From a checkpoint of a small transformer trained on Wikipedia: vocabulary 2048, biases.
Each number is 500 + 40 x the weight over the matrix's rms, rounded and kept within 0 to 999. Layers, rows and columns count from 0. Numbers have three digits each.

# up: layer 2 MLP up, 1536x384, rms 0.0751, rows 332-367, columns 0-191
# down: layer 2 MLP down (transposed), 1536x384, rms 0.0554, rows 332-367, columns 0-191
up332:503554464470491555505470522457498466516492506487490507441556542575557519508555517502464533545465527492525500476408520466531541502492474458473504439472440571478425474563514514499528525412453488558524519514515489551504502444493492543514445524454483497539582489562421477571513531482524530509560525497492494561524478514514579513518519394474513459515483517528530507507457419443458522484476503514473430494484567492484495474461490507421475522507448482530417495447485495498547503489468430477541511516505621480533482539483452515554465521502396513509500509446502512476445512523533509540
down332:467459509479478413391520407545510523501469501508494485539485443442441559452465480509530476466556506481460508496543484566432553514514551505581511561549590459510579509424489456502436436578543517500484538477476506447502482516483502504531549446534529486456403486439522537420516476497518493523413499458479508483478493503529421537508490559498478516441508550396504496489510552536540501477474523506590558526563469522507497513521474514544492507484560515459566500506539516553472516540537557498466500513525392533549512470532520475426503518498553506471481502532517554507505525474468498482
up333:542563432553443519477501446454546460505484500535514495479475419520485541512501475549506576526451517580426486530452467574541547495488557458500505497459528404542473489451482528489546536512499528533497494471454577517477504522510460481578443470454495485564494538549536438441528470472489500470394570524487519467463584444440456487464490539536497524539517527480517475459591526498572473483499457487473506504523402432493500492451487554527453481491534410455509465449464445416415503541497440492508359466542467494464475492461563523484426505499550569538467540511454552496455509517463500470
down333:466411575492535422500514562524460488528455465497502460533495570445577428510550528503496410437537473367554540464544450421458466513487472514549526507565508542463466530506482518459476482478476428484517541510498464476515514453495545502432494483575500502471483444453436559514464516551471503546554428475558455549519455539493532494550528477458480464410435479463554539544462452484452475571483537472467489515441550568500570520541519468477605511486502590501531555506543549583585483468503517509533597504459532497492478501523492482495586481445420468429541490502510457467547511508526553521
up334:465451533526454537497534530477471460513564506511518486495478529471522481428511452506514554523502518476547497443513424471476525495468453485461513498552425474572535508599535427549506482456531455585517536491492449463471530479491466540551526555467528504468475511485433502481527505567535467454479593513513509457456554505516508513535458447525504489477555449450455478465519476490549474533531507524523458431481432477536447491448466475613504569525541534529537579466469518540529426392526462487519463483499529537475495442503514489468504555518487584499434471492511443474494544554446488515
down334:558530489490569464497554495508459504510508510450513522527532438529483524501443539506521546452510487482464526560514469476563543559487522466517531511498523515464521524437525503501468502555483561419511468500501535497555440524557494482493437464528517534472551511514486528554444490474495517509557433506495469567540435466463455496467549544521502483530448530511532577560496541516439525419440482456493496518468493464408486560476539525382461502486473478476488500491485478438472551531526502533479544512450478497519463503444479517556492507516513447503539576492507492543461498483465510469
up335:512536494500600488492483537448463451570514558445480502479529462501533442547462531487477547478568469513553532503548517516536460444520507514460393520471443478498520509501507498437487469564483429513499523529436483469539489526494468461487534488537514542499551493534490459422540457535502382550527587483507481475481559495471522504532543545515515465411482484461434481505526512530511519498528523481431541485467531447431482524520486496552531455495479571471502471580562509536432521500534521478522499493537500428518510479475528514473459564520481545450444444494501530487519435515447482523
down335:496487448436378532511554481580614538457485441626560479514533619505519512481531455455526480461452505498464456466544475470465564521485526518545547528499465545439472522499495462551544529485571542492478468484560461527458555476581552564518482488465515498510481483494525574585453520452507555491506425532439562508495463545507454544519559460484551483569454493515519488486499501441466469472510459535549542472483460562491510429481473499488454511498515463485436533468460556567569498464490494536470449531448536604487442521580520480536496462466485493490587559485480498522506488519475551474
up336:459475487503514492599539439497555508558448579482455487440484501478529449485558500490431510448468475496458533537584433487459489512488565500519507458502535491515616583551499465495553471509461407457539479500478540404503505496529491557540570475526540511460497484531535543487550493520557584485489533515492481523442503568462432547520465550527468492439534477564437481477516512451478495491503496569521508495526514462510512499522493519495499448520578405514432461519438472529468509432473483487513507562495538410493434486485536476478518520505513461545521559474567503464450516434469479455
down336:544499493465537533480468560484414482435534478447495500553541530486560531553540497525530487567463512519493485539484525471584466490477443489482570508516455508468454429435482567480475553421512532540420540507533512531470472492502452453464388591505457528560538451499448423472483510486453501540486524492461498443559463404496531443524565474467553487549511529419537558538490479574490458591530559414403500544524525503502528459476504517530520501553441575472523478477626522474540512577491474492493496456491486486521506534449501508504504473527472517538473484578406466500524493522540494507
up337:517447552514571522471550443440511523568521488509475452465511523545516502532552523498534525540416579490459478497512428468530504510520510467571474451414406524584452440492555529532476525464568459483598477495496516470450465478571466536454565461540508485490471459489468460495521510500436495478514515454489475484510544492530482498536496523490510509479447484513526518508488535485556479481479468489461451556516498519534434522478524485485486469436524508546477506505478438540440495440497474469519448569495518529519536492487497514542502542464527555537459475447545514519401473524487402482
down337:460515482498425478531507563541483497437516542472518525526513524464518485468432464517493472460554513551518517533509588573494484509485494530466523525580568512403532550483441481501513424575426526535401471543512473438531533513456507505532481576475508489456508536546536540510489474477573534491461513506489571525435472500464490521429497441488480477484529566461482461488511483517464508515522538513533553425504486506415561450498514499532511532602500481494447522467510539462553515563485536503439560420496498498472466478497501462475520453543487457484541526537481465450524529504461612497
up338:458472514457567572521514469495452534533409505558487530584437487485517459484440519514481543549547556464489442517545505445563495525546521477497435505548523463595481530520461577525524466522586520482513558442462477526503558499494490494505469469518399499473454509423516491507489569453506533484442479506567454472485469466596500451542483571467515428516555474537499460449495422504463457558503554551482587507468512424522505560561436490500465539472529453464461454492460520498553452526468581513569491481540504458505493436468437446495522528495495551459428461540523517526483475603527467470
down338:518451418497420411485467495486554467472582555458523505477565532575483529534525483432525504504499461506487581477447487617432489434437499476437579454469469545375503480512509438513520519557473459554523496536499499451500461449463496522458531519527593527550551484560483559545448439460528513497559462467468509513483478562383501562461547435525463558469473444443513488545524519489540556483467457457554441519559531557482463475498513521508495460536524552538513493498550522514476536478498411443461520490461442523520503509518551538474528438465511488488505487469491535484515504405449546566
up339:510504515476514525494495444414488526506543508488525497523502531514517512528496573489489524464453482500577464499517492568494534497488474486438481551527468572440457527506377554540450484516466510430543518488515458443534542482477535510486568459457553563581460564500502447441553445479598495554519471528557480535536503506483534452498481460543441538498502443487480529493503456486516488483518510431479470449595546499523527485548525529516513487540500506515489504536485537534507462488490473443572502537483505478479489494448512523449459503512497500521517450509476487447547461497534555492
down339:447478490541516539474525590529601447452477519519477468499500445514469481485518468465540473525582533505507567462474514467520483437543487516511498450469525490577438499485533521514520533452497455562497457519517500494476428530569496471530414551530461458439512502502532523538424575518425535509478468517454506422439496484551477533491510507523558425503511516504475541510461495509458471436472517535510545521462401522463498512464561387457588501446478536421475441462505488475527515527542544576479502448543486529500558522468495440565529449463471519512450533513578535524500515513497429443
up340:529509501518484466490526427512490475521543536569527423450518510567475518537504565562517478537474557625522524452474498468581497467437410426458452490491562546554506553568481472491519560447465461505485499474519369422514520530482508485501474506451518435471523559555513473492515443489528491576516517527483524513477511521473505460468481463510527578545516570532518488501474536533464501474474514540480486496531554523487527516527551486522517505481470433509524522492493513493495519534522441515424496483518556509535537488462421509524498493505429466539497557451471451525545516479501522510
down340:528467472437493508431465534475491558496487555523557555443488495404435548485506514513497502450497526440521424454498459542413531499487532509465452476533463435491477473475552517460509482536563561525463515412481590539515540578514526500527491453531537474504444497532542492513478568607544518368479524489416515499560509504497457506588356551425466489468527489494499550506524549479535541487486442504543451505535500523569529479428485454491490526405492497436477489506480470546490569536496586412528527519538450481462521542461529572463535544497545456439492466504472490508530486583475509445
up341:502492504504540472447483520470472427529494482477614530543535625451485561513451547492624456447490417535454497499539515438515463471412471482474502565544479479487540471447476449467409519442583445561499454458492429510516599498505466510601484507519511423536505482476551464499503526464501514503476512482487510491554551499506443537510441533545479543445430499508510532487539481418544549428502490543437475520566507455506461463486520526505514573432512458528440412582405494478494518507471486497499517505566462502522530516554520457513506533543475475483594554483488507476411562515542553495
down341:536519494470443509492528525527551579504510524520422485457443431498486418466514492512403523466464548476514491430518511544503526550528519514531504464471513510527437562470496573533548494610490538455515557553522544534465393494490547485448527480526566585484528479497499519512508494511444441435572491500544525511466465484508543489469590494437503481555537512528502465466497538547461496533463494496525500474486516491495581536491463502447542441484527532494506547448565540505526515502536515443516538521470483521450470519447512525492472485440500562519381379491540510510607488482479431474
up342:500511519494568439530504471477466430537502531430530505513484523474496458492498502467403503534398533465506405427534440502520489462469534445461460468447529485561528446505548455439500441517463461498482554505535503446442505506514497522520505500527481558511497582487534535557483463496490496476489494572494520428488482415558493442512452534465472476478530428518467488527546491560523535535509565440541469434488464460457493348464523522504480508460474504440520505514569542536459550432521475507445546554507512481491487546516493508475523529488507526479503602521515521512499564475559528528
down342:514559487504386562495452521496544546477480460541461499471521506426521549562510464508542470477614490512465612552481523522447541615529496517533567507523506477470460519488422598579504585508532518511558506524447462540538495500484492477463480470525501465537498490558478452407553510471509432528523472465468468596536475508439575501489512501527525481538499523459512447480434535445449501488504432553432557545527579475546519607483534448492471493498544488613560535453474410523488490554454554487568433491439510487505483465476503485549457479459460448517490385495441502500479495494445478519
up343:491543457463457414525477532476457502468500480438511470543530487454496496557527472481514507514476543477458594480526515569507539584522545481478539423511474475519469564460513477503503542502507444558478506502496476539542395541496548486491535569555495453472536498572548516511516434496463397494525441466501566565483480494450548539548484501539528412474487465503437486462544491542454478469462501529511552497506495499528429519447480509498540510537549542503562474489537550533474479549533483545485474463473540439562568518512493481478499517557482505572410434530502517557534484493481579552
down343:569494547467533518432524447490561515481459526454512557524519479504462411481539514528442492450529479506507391510475521476459438412451442494508479541515412528442532478511510569524470459505503569464548503481451522473445566514483534548463525431494486570526469515448438544507559610490509522463455530527447344460572484485538539484458487483509505514470516520494481541531518548517481515564530547482518503481471473507526584483562587488471498443448473526529460533541456482528502562461515557523480534598507432572439436452491461484518542542500479448516601582519584492462465498534487507443
up344:569509497450425510505505494520435413468530506479573462562535504427548462499578528476453477428596500556510496512513569482492494522554536533449531500538451492513465483503508470480502453532569466525530506476456403463513415453482596477516514496421447499533533546455529526509554539429483494621497479440499480516474521521516541468511502497480405545482514560428465472530461546507465465522527490509487531569437487443535487447513515495510429564513479533517494520432481520472516583524473474502522471474468518498542515589549469502491505523524496463518504502515409477501502467496488425502
down344:437524516484534466531503511449517496548504504510464544489504528504481564430390510522484598546388480485473424522509443553521480494535444560523443478488572558480540421569500529506491506467492541495415529489516544585535552541522437521463445518578526456500501445528471496511465455498509520411496489547576510477525510496505475557519507525467552396532421442598496501475474457478541505496481480508468480464586508554494544530461501523549536487496508442468470411548493522484548432475536563489494564506492473488480548494453556487541485506499501515519475494468577468571498506534476545475
up345:573505570499514469563461510468532497548494477529441472456556517463463485389517551486517558506508530514531495582421499487454425515445571505494530515491494470412536472457506503433464475502492511538455438489495504501445428499465486470471431499457528468534557476503506528498469498528459475516483515516493524468500482557501455454435504491507477497472509481454500475513511501529512549495516554460500515554528461430590492414475440478619580544477489467527578516429496358476530518514514483549591552534533484495534559526517542444468521553507549488465394463527541493491532438498478480457
down345:448503408545521496457583508529467492458508477513508521544451496516568523576515514493456418467495481534453485402545495537502530477529452449528474446523449519564494476517463492575512600491533500496517513505540523528572586550517474524524541507563466531468457568515465507504551421490578543526481491507487550561562473475512468585500480470489511512454497463555545480517490486486440467514526455521462389482454489507480508588523534523431469443517584532496463531533470572531451476497504544567457481465497500459507451480489457565531490452480489508528582564478440443552473556492499507502
up346:508619519489503454509453449507522398463436520501494527512416500486424510519485542493516491432540444509439471469470517524575511519461559475461465509522561472476584488490499418466504492535490429519537500548582526488490508486522472504521531487530481501505460454463501496517504567566478543531523446571530542529477479562431517471509505476451541531503450514481471494542513468521441572523480513559505514474433506488504484500475475504465488454495507472557446496511438555505546509499532498557450511501511504499508510570596459457555505474487509530533455549439450557574447511426467488437
down346:455450527521555574436494570534482513528530551508482518504565483487518451513526505502488486564481537506578499496456460504410474461516485534522566515426382501568485450548517563508493482436486510513470478447458456538526527461453579477482474543534479509514520547568468499464530509417479459503512480495498444438504468457524500526471455482555497441519531535583505487453482563475551387566475502473459485488502492526457516450523529523521519506487514494438543503467534428518512479522476493419550496477507514475470487498477492526525511562589510459448554469584546476473535513551515501503
up347:467445435481485477403579578507512530564530554475466502451472463428499415527492496458488581394506462490560443475481432499551504549555479495374454486593501522503524521443387488424474501484479585484420465572518483508467562486638515541522487512496518500487442466455494460524511480492534427474503499544493474465522509502487460623539474471597532554478509453473456554547503442497557496479500504510462561489480507576572494516467527542504461487473480572465560529411559511507546514547484539440480535516610493466575576603560562464448491554525517551473498540448470491494537519509557527443
down347:531532536494481540581366428501503520475513473494475493529576492541537634513525494549493445572483465505455529510571534484449484457504484476641534488463517491542518534503599527535545544468532475530522514477512515466549451500420482505490513446484493467511513550556459489486519523484464557523527450488565510494476436485554514396505515501476484399506480520505538452442539503493519501493507528471507434488545491441508495471514533502496556482507472456540451429563476501445499495488500510509504454511416510493480442425493450491501498433464480443528462506537564512491480503483400438547
up348:441532503485502454551488480475497537510589543406526481496467528504511503464566516481488438468558444483564566592502495541580570452419496465490423523578459498501540448485436477526538479573453485535487512449480538440505579427590557500448519539551546416446499542469482570483537509534493520451503456516500447523496500444516522447558449461491507471453555544471512464495437499471470428445473523542496522562483459521481448498528563431558520481470464456520479457438541518461560462467554463499459548559455549460404572465471461505514444547540584501504561510532497471494482452522526520487
down348:520505485474498572504574488499521481483452458559444491532545486495463503494455547475520566476446554513474453421500519461430432525575543500464555497464563475528458522500560514492504516470520502494501504545509490547496443536446481496560444477494465593544479409518485435508460547416458473572469521520494579466433493553539512549511541572504452550561469447503499491533553507511538519585525475500511489453520528537517503501487454552433440524553477542514532498507475471569467466532437499502497445475525501537564442527524566507474572492405407450516443517482525558510507551546468536548
up349:530522531452539441451525445465530497497482493422534519516530536516535476490542507548464444491477519556506581533498477480535459498478534513583490455437524516488489518528521510487533476492415523540499565474502466469445508556498547521561407476511461510513513535460503530459490488416488520458490542534549492476450567494505479565507606504524425478464475524441465515463457514543503462549493532567449519511429395496516487482480451526593460555551546525506487528511458527497494483482513473455504522493454487535476475486447519504558547432504508497545410568467430536533495511534388481488
down349:465487458539505541516465544496462489515513480584474478505460488459476508557497468465510498524471559466559435503530532531447463450522518497448516563559526423546509464456511465497474532516508455458512416497524519503600522409476499479464546497526544486418528475528520460504472506556512498531525502446420499472575450507492464433480407482510557470532454417525518504530603497452495531463488420422529487465532621503508479524501507495499513484443466510503509489429530477502495586543491516561447503497517547509540459505523501468439476560526470525500565453546586442466532525449559553457
up350:478486465454545475436423556484466485516497507501507510519443436491525486521542506483454499507497473470419497558529528512506539505536499565485444492530424496471559492508488471511468476520475441499472534499460483438531538533495479585500404503458441488532455397506503474559532485490538513412470558560508563450483520466477461524476562486417503485434579471501472461531457530513547529531457518505533544508499513477503465507454525410569517496493531473438595433573451513548533472511423449480496501473534523524486440433461473506520552442497532505562549421516523536576503533487547505481
down350:502523517537455515561551481551555448472502465475503473446606548528498522389480476496565496491478513498569486380481502470478477467504487447538554560465587527531486466531475531450535536474511530533507505492495527556496440472523534425448554520562563431510555554508489534478489538496510459561505471505541427548513503494560538446512441529552450509602403519465474517465537500510442453461499521514485432493557500493509527537518506576437450476499480515573410482463521542470473472434531558566462459521482502491566552475493459489432466498542488474458425511497486449398487476482549493553
up351:507524422470489562466430493517500510499506515438522462509555433486544496482500573487551529553495477475446504537470485546544478562501544439522440506458466486553519492461464528515468497612441378499481514527490524532503479500505555491484435455499509522489466541539524530435473540471537538423474516526551522482515503448565491536458533507469479424505418511475485473533509549484480498455541500530516527477442528492434464466493543585578499509476525535508496409416484585490528517458392472499504472472459501545492518491468500494507527549420504523495517514579434470549633448549482480525
down351:538488556515499463506561437467578501520478508544469533496462569477512512524435493495444487444493485560535516510573506440476550518460476528459519467555539496470485586505555478497513507456586574537564515472492503479516514491527493535509540509423471549498583455467492441560540548521475531556504447480488475545522520491468521434562484518524557576444555534494510525495477421479541522485460508427471475460557423494513526514436448447486461496561475477505495542579528427531479508526608484569498490529503485483480480482461465479496491426545490444515476486449567501486381533399507532471
up352:546493460491522490505530497530477458539476493516538487531457499445549499495497458573501514517437472513490543486545527529504436538529520446494434481530488545546472520503569537524533516470509453526482490506445442522520457509481492558470465510465480529577495468520526533498472484544491493547464524501442482508551490467553456434488528488467486500484522498439471494542507512495461496411502444456504449469492506459491463543514483495459471436543504545488451524502452518510450469479461546472468554497527485528479533525504513500436467514506562506514495486539475460474493513538478519560
down352:474483533511492504526478510492474534502537494510450521469544503504426511477463527476546478495568531473538490455471492505483591479468514552499571551502499435445537456503467490468423454528501557472512485507542555488456532486529539485535536474534514488465451499488482463517517505450482457445577502562549535514462494502495532570499477503532515502522477501537510514473479510494522467551482547550495570517467469573508496475476505497534488503455471441519536475470524499505490516500473434456534528489448492505514503525504471515567521524478429521474494486433508549537470517526514490501
up353:518513452460526506484487538462493546487524521518493462481513457519493484502435498545516502506515507529483519529523449484475429504474530511495497436517507542471552538474473479426523539496529514470512481493501445574457480470466492467471454453471493450439510530495473530508521469473481522438528506435541465508467508468444500506521482461484514506480517492510497500519476430566492519519526530493433504454508497427493476496466489494529520549491541475429548486493498427460513529428537555560466521472465458464550501467471480541525518465410525505547511506480477448509447500487518523573
down353:458526502531508540524540513512439475528476523449512515494545531502536532501504534475491479514503526467510475479489485524504566478551471466533507529445465464522446466488504517555496488500479475503468505458473542456515462489491504523506560509517510549455476468529548513497449535521446462572471474525480517481522506509528541499476492564479455494495476534499542438477496574466499503513469478501521555557499521526480501518529565549474543493519449493483467519478519524519539517592439454475479514475542535518470513525515538460477437523607472484492505538529559529489525526516479479436
up354:546559450509506533546498407534463501454513542497520565475461526483502443429505551578469541518514494575483516542434545500515551540506447517522481524472493462511501449431490467563506550513455545571544499447431518456502466469526506506490478463528492489444506519479470570505532543468449508526561487553476503575564500461534581443459488516536405426540520505579451397499536503510541502509461468501443452465445526538527553505545487487512515495549502548490552536464477515527476473590419533498537499481569493408498465506482499545560512487511521529497437438459512494491512522529522454532
down354:508470558492477497493532587440552577512447486519456447580499451576555517603484519416544432473468499420466514457591475506480497470526509505552469471591495580464494552606537554433427500501544462471471511527529516532485528468470496499485510554451495568498494462491483465559428418494537535479461525460470488460479479453518373529512465521549595548469449479427524549506484494517469469460508543499516497515564460455457415465475511522483506519514540479551450460509531500475477492427571467527472475519426502574532535463468515480479535473516505481521546559529507471497507476472494543507
up355:524537507557470519535461491488512510552541510465480527483474506494562489581452495524526503453463532586468506489513478429469451562469533441597503469535505507543477462506523518458590494485478456509436486494470485525441511501448496538514578508553510472519514500449569516433483534456390503580420437461479596484482530485514514507495495496477580510525495450494523488521511536514503512517494502547625451471523541453468469556465490499562491522451525502496512491467498519387507498535529598550577472471468438466550551518532473496436488469547544516507509495530511426522436491468507512524
down355:468450451492517454463527550519489498490441492502500475532494490496421514478566558469482504548535483462509524544545552563498522471500476534406527538456539444437552498465502465561434490530493571427555533553488523469536526540529481480510467495481523533465471477591458456567553503528580505468555573509526419486480527499476482457504463546462437529511501517474446492445512468468508451426489511467454533539530451518533526477552443519451512477534455488511511499557431471615477513497470425481435558517503512545451433505476464448535535525465435494416512491461480589490566519495469488476
up356:518486526524489555478513497524522536483502487491574539500484488452435481506518553511575549452492530460507571505486453530457445477445555515537562522525398476457582541538494491469496497483519515461540476525487458479558503501489503421522550458500457479459529514542555524446471477469485483509458506486499515490500369524520412479545431540589560497494455469513417528532478539449540419470605510487500565404568419554524452522539545521486574562466602522483495526528491403518528572496531519538552490582562450571528457495396552543471502520414537481537443506420532475509497468526588567491
down356:542549523477523470529519517538463498493486555524405512563493553512596535473513497462475450533466490504482463532504487515508511493531430501466490474449630574555409422417484565519480517492481503470402551446506525541468525465472502606513496522523540550583501483504426448536527529572466506455564496484446443513483613509484501540409492476435418509530504519473536472481463499543460535505399539563535496539482550450520519462452551462493451472499435495514498521460501547506497420503485540483454450410453512456496564492572445464448503496623512515502562481536511527495531537471389422499
up357:518500510526531511419533461498511503485528501489462558532565516405454484550531438496526414486470507523464507486489546477426494459422441511536482493573500453551521472510547491503458486504476439490523430457510539486501529497507549426533501506547464543549495463487522529523585514474472503415479479525519512493484469552558456496497595478509520527457466465547510503472466492583542503538545510553473579550527500510508489507514478538495450442510512546608519517530462457497456472496468553525531540475458548548476547513408485468442492517515496578546475488506608576536437480542432536466
down357:452515497498433498575469491498483462484488506480546464502420499577526478491480514516528569533539500496537488503573466505577517463577504511480509496435492587511423482473465522542575491486511520526527466514477501533487504493515454572508468467469519425485493529541452443495390475524468471569492503493497486532520573483472530480520456518497448477511557493490496453456513498459470547460512468448496417476493503460519475518503530506488567561456480468386471505432508531492560511493488400505438445475556513490473427520583465526508518479492504389530534516573435424470532525460492450542
up358:498509549458488470460506506542496497448469540524499501511513588480518608409500567477472458503508490566572559524548514505431425554488472460459489460611550528489456499438537446523496536487452531517398523505466502491606451388541491539504452523543456482471436544481507552474490479475408551449396551617485556532471545573497510461522510477576516452542519543518492536543481510494469446484531473499468527460498523482491480493499510535454550487464520444504440503494471503551481450473483573585551464436507419468479482523528497476484488523523450491499486455564506569463467532490498512490
down358:495508429499549522524523532434489529550482466503510522498526412477508418550515455530523524483514484390454434434464454546538522474515500541579462542431444436526539433528458517493494496465511477455583430500520514581430548536523535397512522442491584542542549511484471458531485521557539489520577456460506505528502454468490517567438493483501454526440441495487518459482511541534578562519474501554528554514546451507426546494451520430545440511498447554492588454484484527422546547569558450448471511519495546594495460522523505554498531544432528494525546543445498453532529483534473477543
up359:533497431549510479514484454477496529529508451552536487569486493441524483509498486540469576500495460481414493572560509497468452592512481408476473558496496481545490531508533492449463534511489454475544541515527486567499528449519492513524477460517471459448540528472567486444476458503532508461456516493445548501484445563445487508497490479493530576566536489538569398531485508453496573483486518495520492523412474544562520529573463526504471547527553484520514546549429504501528530518495450499504489517507519442558505566495510548449490532496399567516443587510526530547504513483477549472
down359:497538596434420492450491532550488484484447469460481533437529596485502457480444451492525428507469506514618480490434481511519509473479446561510472468478504502481478547543483511571539502455536474475454492505500524475514528534503476452481549533501532503520465472462434530582582564541501490534523491491503503497560485493514520464546545473522533478455508499500438569514498520518532411505495511524462483475537493451506473460491513511448486458439478546538463422490553485500523472496486530481505482523431435497469522457481480473558492463485559501486534455490456439448430469560514517529
up360:449546464518518443583501479470530512562526523499542515498407515491529522559436451504496527486566492496484480492477492434541498516456544532473464448423519565534531488567460553525574495485460449465519458551409529455504506506479558496464458493520548570487408507467478497451513506481523507515514463467467508480524477527447504515573426586591503487501488510579531538470386513521471476509495484499459465495509502546501515553490536542522507478513479431500394473556530375413485545490487525500452533433544539484440539517445477497536485473409474498461505490447513547533441540539459496523
down360:507483510499505516412459503463566498444546481562494491503549527587477449442521534501516525505474438480490515502538511531502475481568470512514502522589473450445484515370529443471396483507469520493445546488580482550560505519526496516561470531442448487568553532510506492585445478568501467462451496505516454526475524453555488533392565483412466473526475489464496432520619508474547506477470446465512525495507477388493470526460493470483514513517565520457547545514479561575534452542499477522535491542477475496544436457642521545527530556582534526544511459552464462480547478452511513471
up361:525465477478462451408471498439487517607542474446516579515568553485546532589484477452588514555519483462652578572445472521510469537525473480547482513481498567471487483520575461464455532456452453468462525533451520449447446452498467480517516464521485487507511566529523467539451471504526441509461607495495441481538593560441407535547574495464481445499521483476530527528499481535520517492447522533444502478483401556580497421519474419510492484486482572479509538484470531470433509495501498445480503467469577558446545509478564510461443472519513520488524460487534461527459483492396501548
down361:490540543582534531583556472532527438462465548499449437473464489522466465407492523523438512426472490580354406500560508489549466503445397552493500527564505468501511530500448557519534509540554545487542521494531511487503582509494500517500508566466475490565475414477492518460513482521434555512447432486532525526463436417526548397498440482502528538476480489525531458545521503470483492556523444426543519517467595412460482610479541568501519585526454452467498469534496438527586494462500509508503522607565452480501502474479496507540563498441491496566456516489491527474479487471593498484
up362:518489478553487437508532497518513462497527449442473446512453508503536453472508526556583559535503505512499510408462509483512531419413502518495500553502493553495504481520505485431499533436540520472448555479515484505524443471465602527551514485442476492535542447448427462521459537454547482569506514606544507437467523559458521543464515551520558443472525522440508494520525474462516501459508529501451516556471533539480513540489464418530486498445481479508455542518457461534447521519480463494472489435467518503506583519534561518482490541514496438511474552493460449524605503452608458510
down362:495502512445499543450439519494512542484536529566549543500543478513483477469460475446478488489545478454550472529513494562482473518602464499522469471459504464535470532481468438505475495533432510502565518502461564488447498512543450475411528479493558515513454539571514505505480499565474509428503481434463464544530502458469442472481509431492439607566498478559511492483487564532444457538495417532479492523510496436510533498513547568503485538531543537532516425429526521452533487423503523519550493474525517499481496531479440522502445485558516559520542435491536518501440461509354539476
up363:588479522501452586553476506461474520475534584487478543486485479514473519513502516508535453525500518566445470466549454491491481596544514512449568420446511461472543541460535524505479507531552534536556426476525476460545502530544474430530446434598465483572536566505545487492507524573562518452481439520417562443518487516515538492521553518430487522441455457508545514470571541492522534475561489489536460487497490470461524467508532577571521521500485476464507498502460487570492507500502443496475496476501528535521493512497478402450536495500476534516498520450447529507476439529449544452
down363:464546498529541450426527500553529490524488489490478468490504512408457516532517492503504533517479446468541576481502547535490494372421537433569430520573440548550469455472481490523518482460476444487464564540492537521458471461411528568492536481423561532415517491482471532494452491438461512530551564408575448545508485486483460508450433495572505522529543464518483558491473461501474485572466512490440563466498545520494440513512440464448472488476464473468494547502535465441498523489485480520487518505511529435446503492475546569549438513490482476539483524507523497460488539494480452516
up364:546561523489433484529481495494539470493453465504562502485477473522497560513532449508481483477412474565573492490467492510520533473537491533503569478496473461504489446488435480521516502487545425504486517481522528506524494442445567474538462464481447510488473542524550459489509476452468520500508550473484513557456471501534543535540441467490485516492595442484473542447523571450499504548449435471445553517500512438512526487506507491506495537512535521520557545512512541527473519463502526511473458498550502571531491522443497512464507493525517476503550491473560532533478515499593388498
down364:470481509453582455507525556467426508506514484530410457519476447466542457504473514508433497506560578498442452485516499494532539475435505510543440473532499471489489520458523504461475522438449504519518505515462451485507521584532484505460481512563545489553544451429430578467443506534565477501542448534525476491567562444390501484473531549517565493508457534521524543536417454552515458476532579538567456489510519534481459508443534488527463463495474504476441470473522483481523476579503455448521521471500523466517539480536498504484515560541511541509432502517526479473552521439384580477
up365:516473497428459515576501541482613515596526477485466517499490495587555545494518523484497492503529533472503462455539504511486533434518534515492537485421515456451465552486522528554485508443419471594414525431428525481491443520562564451583512484403487454489439460451478479540469474503517505511511525530534485428415479484514444521538475513487496461511386479501495511488470605503533494507487487549449500499540459433549448517513481465533467484451464468471545568509542508566495465595560512440478498549501515507494594458456592390484575544462546528580473602492464460435495485554471427523
down365:539537594489528469426486479511373500422468504515530540506506538412449497527512546551490485424490500510485550492448489468494472534479479494506456506537464572508525439466543478512476504564567533465538459544608450441579499535490436552456491509633535501526508526518504538445492541476499449515476473462475511591520559543479521516474527457471533531465515536521489513557526415446477539468483549464479484530451485559429510487517504507489499485565577536533469500467433496439511500415480484556517513458519520505557491512523446612499422519511468422363505500498522556552511478452497538468
up366:470577473479557517569474514545558531487573586515411458462518537492538478450542506529489584466532493517512405547502494423519515504483535524482571428442565533524478584496521530540511494470528438517461516535496450501456456471534479521552472537499507541532535509476521520432493473591482542462462550547501570479457470410463468545510484511543503413529527442520545458499455504523575494500426485526513470450493430530473569469483500529540489442556488473465495493528431476424504549514521505545414547560512389539477487444503557442520455521520535499508546453482430435561462456497481464421
down366:523455479548434501463554479439447469533442474478594498534467452501467481536481497454549445536440489484486603469493486545457455498573450477458472551550449491524501466490446500465472518479448510537518537446506533520601490530448488494448535440533482469494482433535529508545561470405484486498550476512511472537553541551568526474492482500484514597455457524528442518501556493436466547534532502509485530514497553468516494531500486505473535506502529542530458506501498526541491442437444476440530466495460607450489532608469504529477539518477480478482479554476559522443516466441524484562
up367:585499425543494536538522553462551482499487438568544475531445565519470498543488498512486502484526456537508526526501459519535474475450544498501471541458509510481483432488480536534511511493421485511522533513461491452503435492457424498544469449502463484539432503517523569499464533578573633393462497515476448483439474479542537552469558453514448491437397436508470531473477475471448483504425450515499504506417444497459512537542490484529424515467485563528477459522504531478578514524485527504559466589500517486529518489529483485460418497437452447552529595499542502415503442503460506516
down367:495533519483536486462505483475460511470538570425452532455526491512504518445508512538505508529461536521495462438525502506526485553539504508576473439519505508512561560498492485437504489518541503480495502487520458559525554561590551529496528555497584521448566533451516459514533482484490434485465545469501571471527502500453477410566404564510593492551593541522516420545535501497520537517529592494503467465528548460506467493467514536540570478596514419472582569487458467438429499521496438520491508389450468510448528466408610462509469499532481539422469458515502459537493545488526481508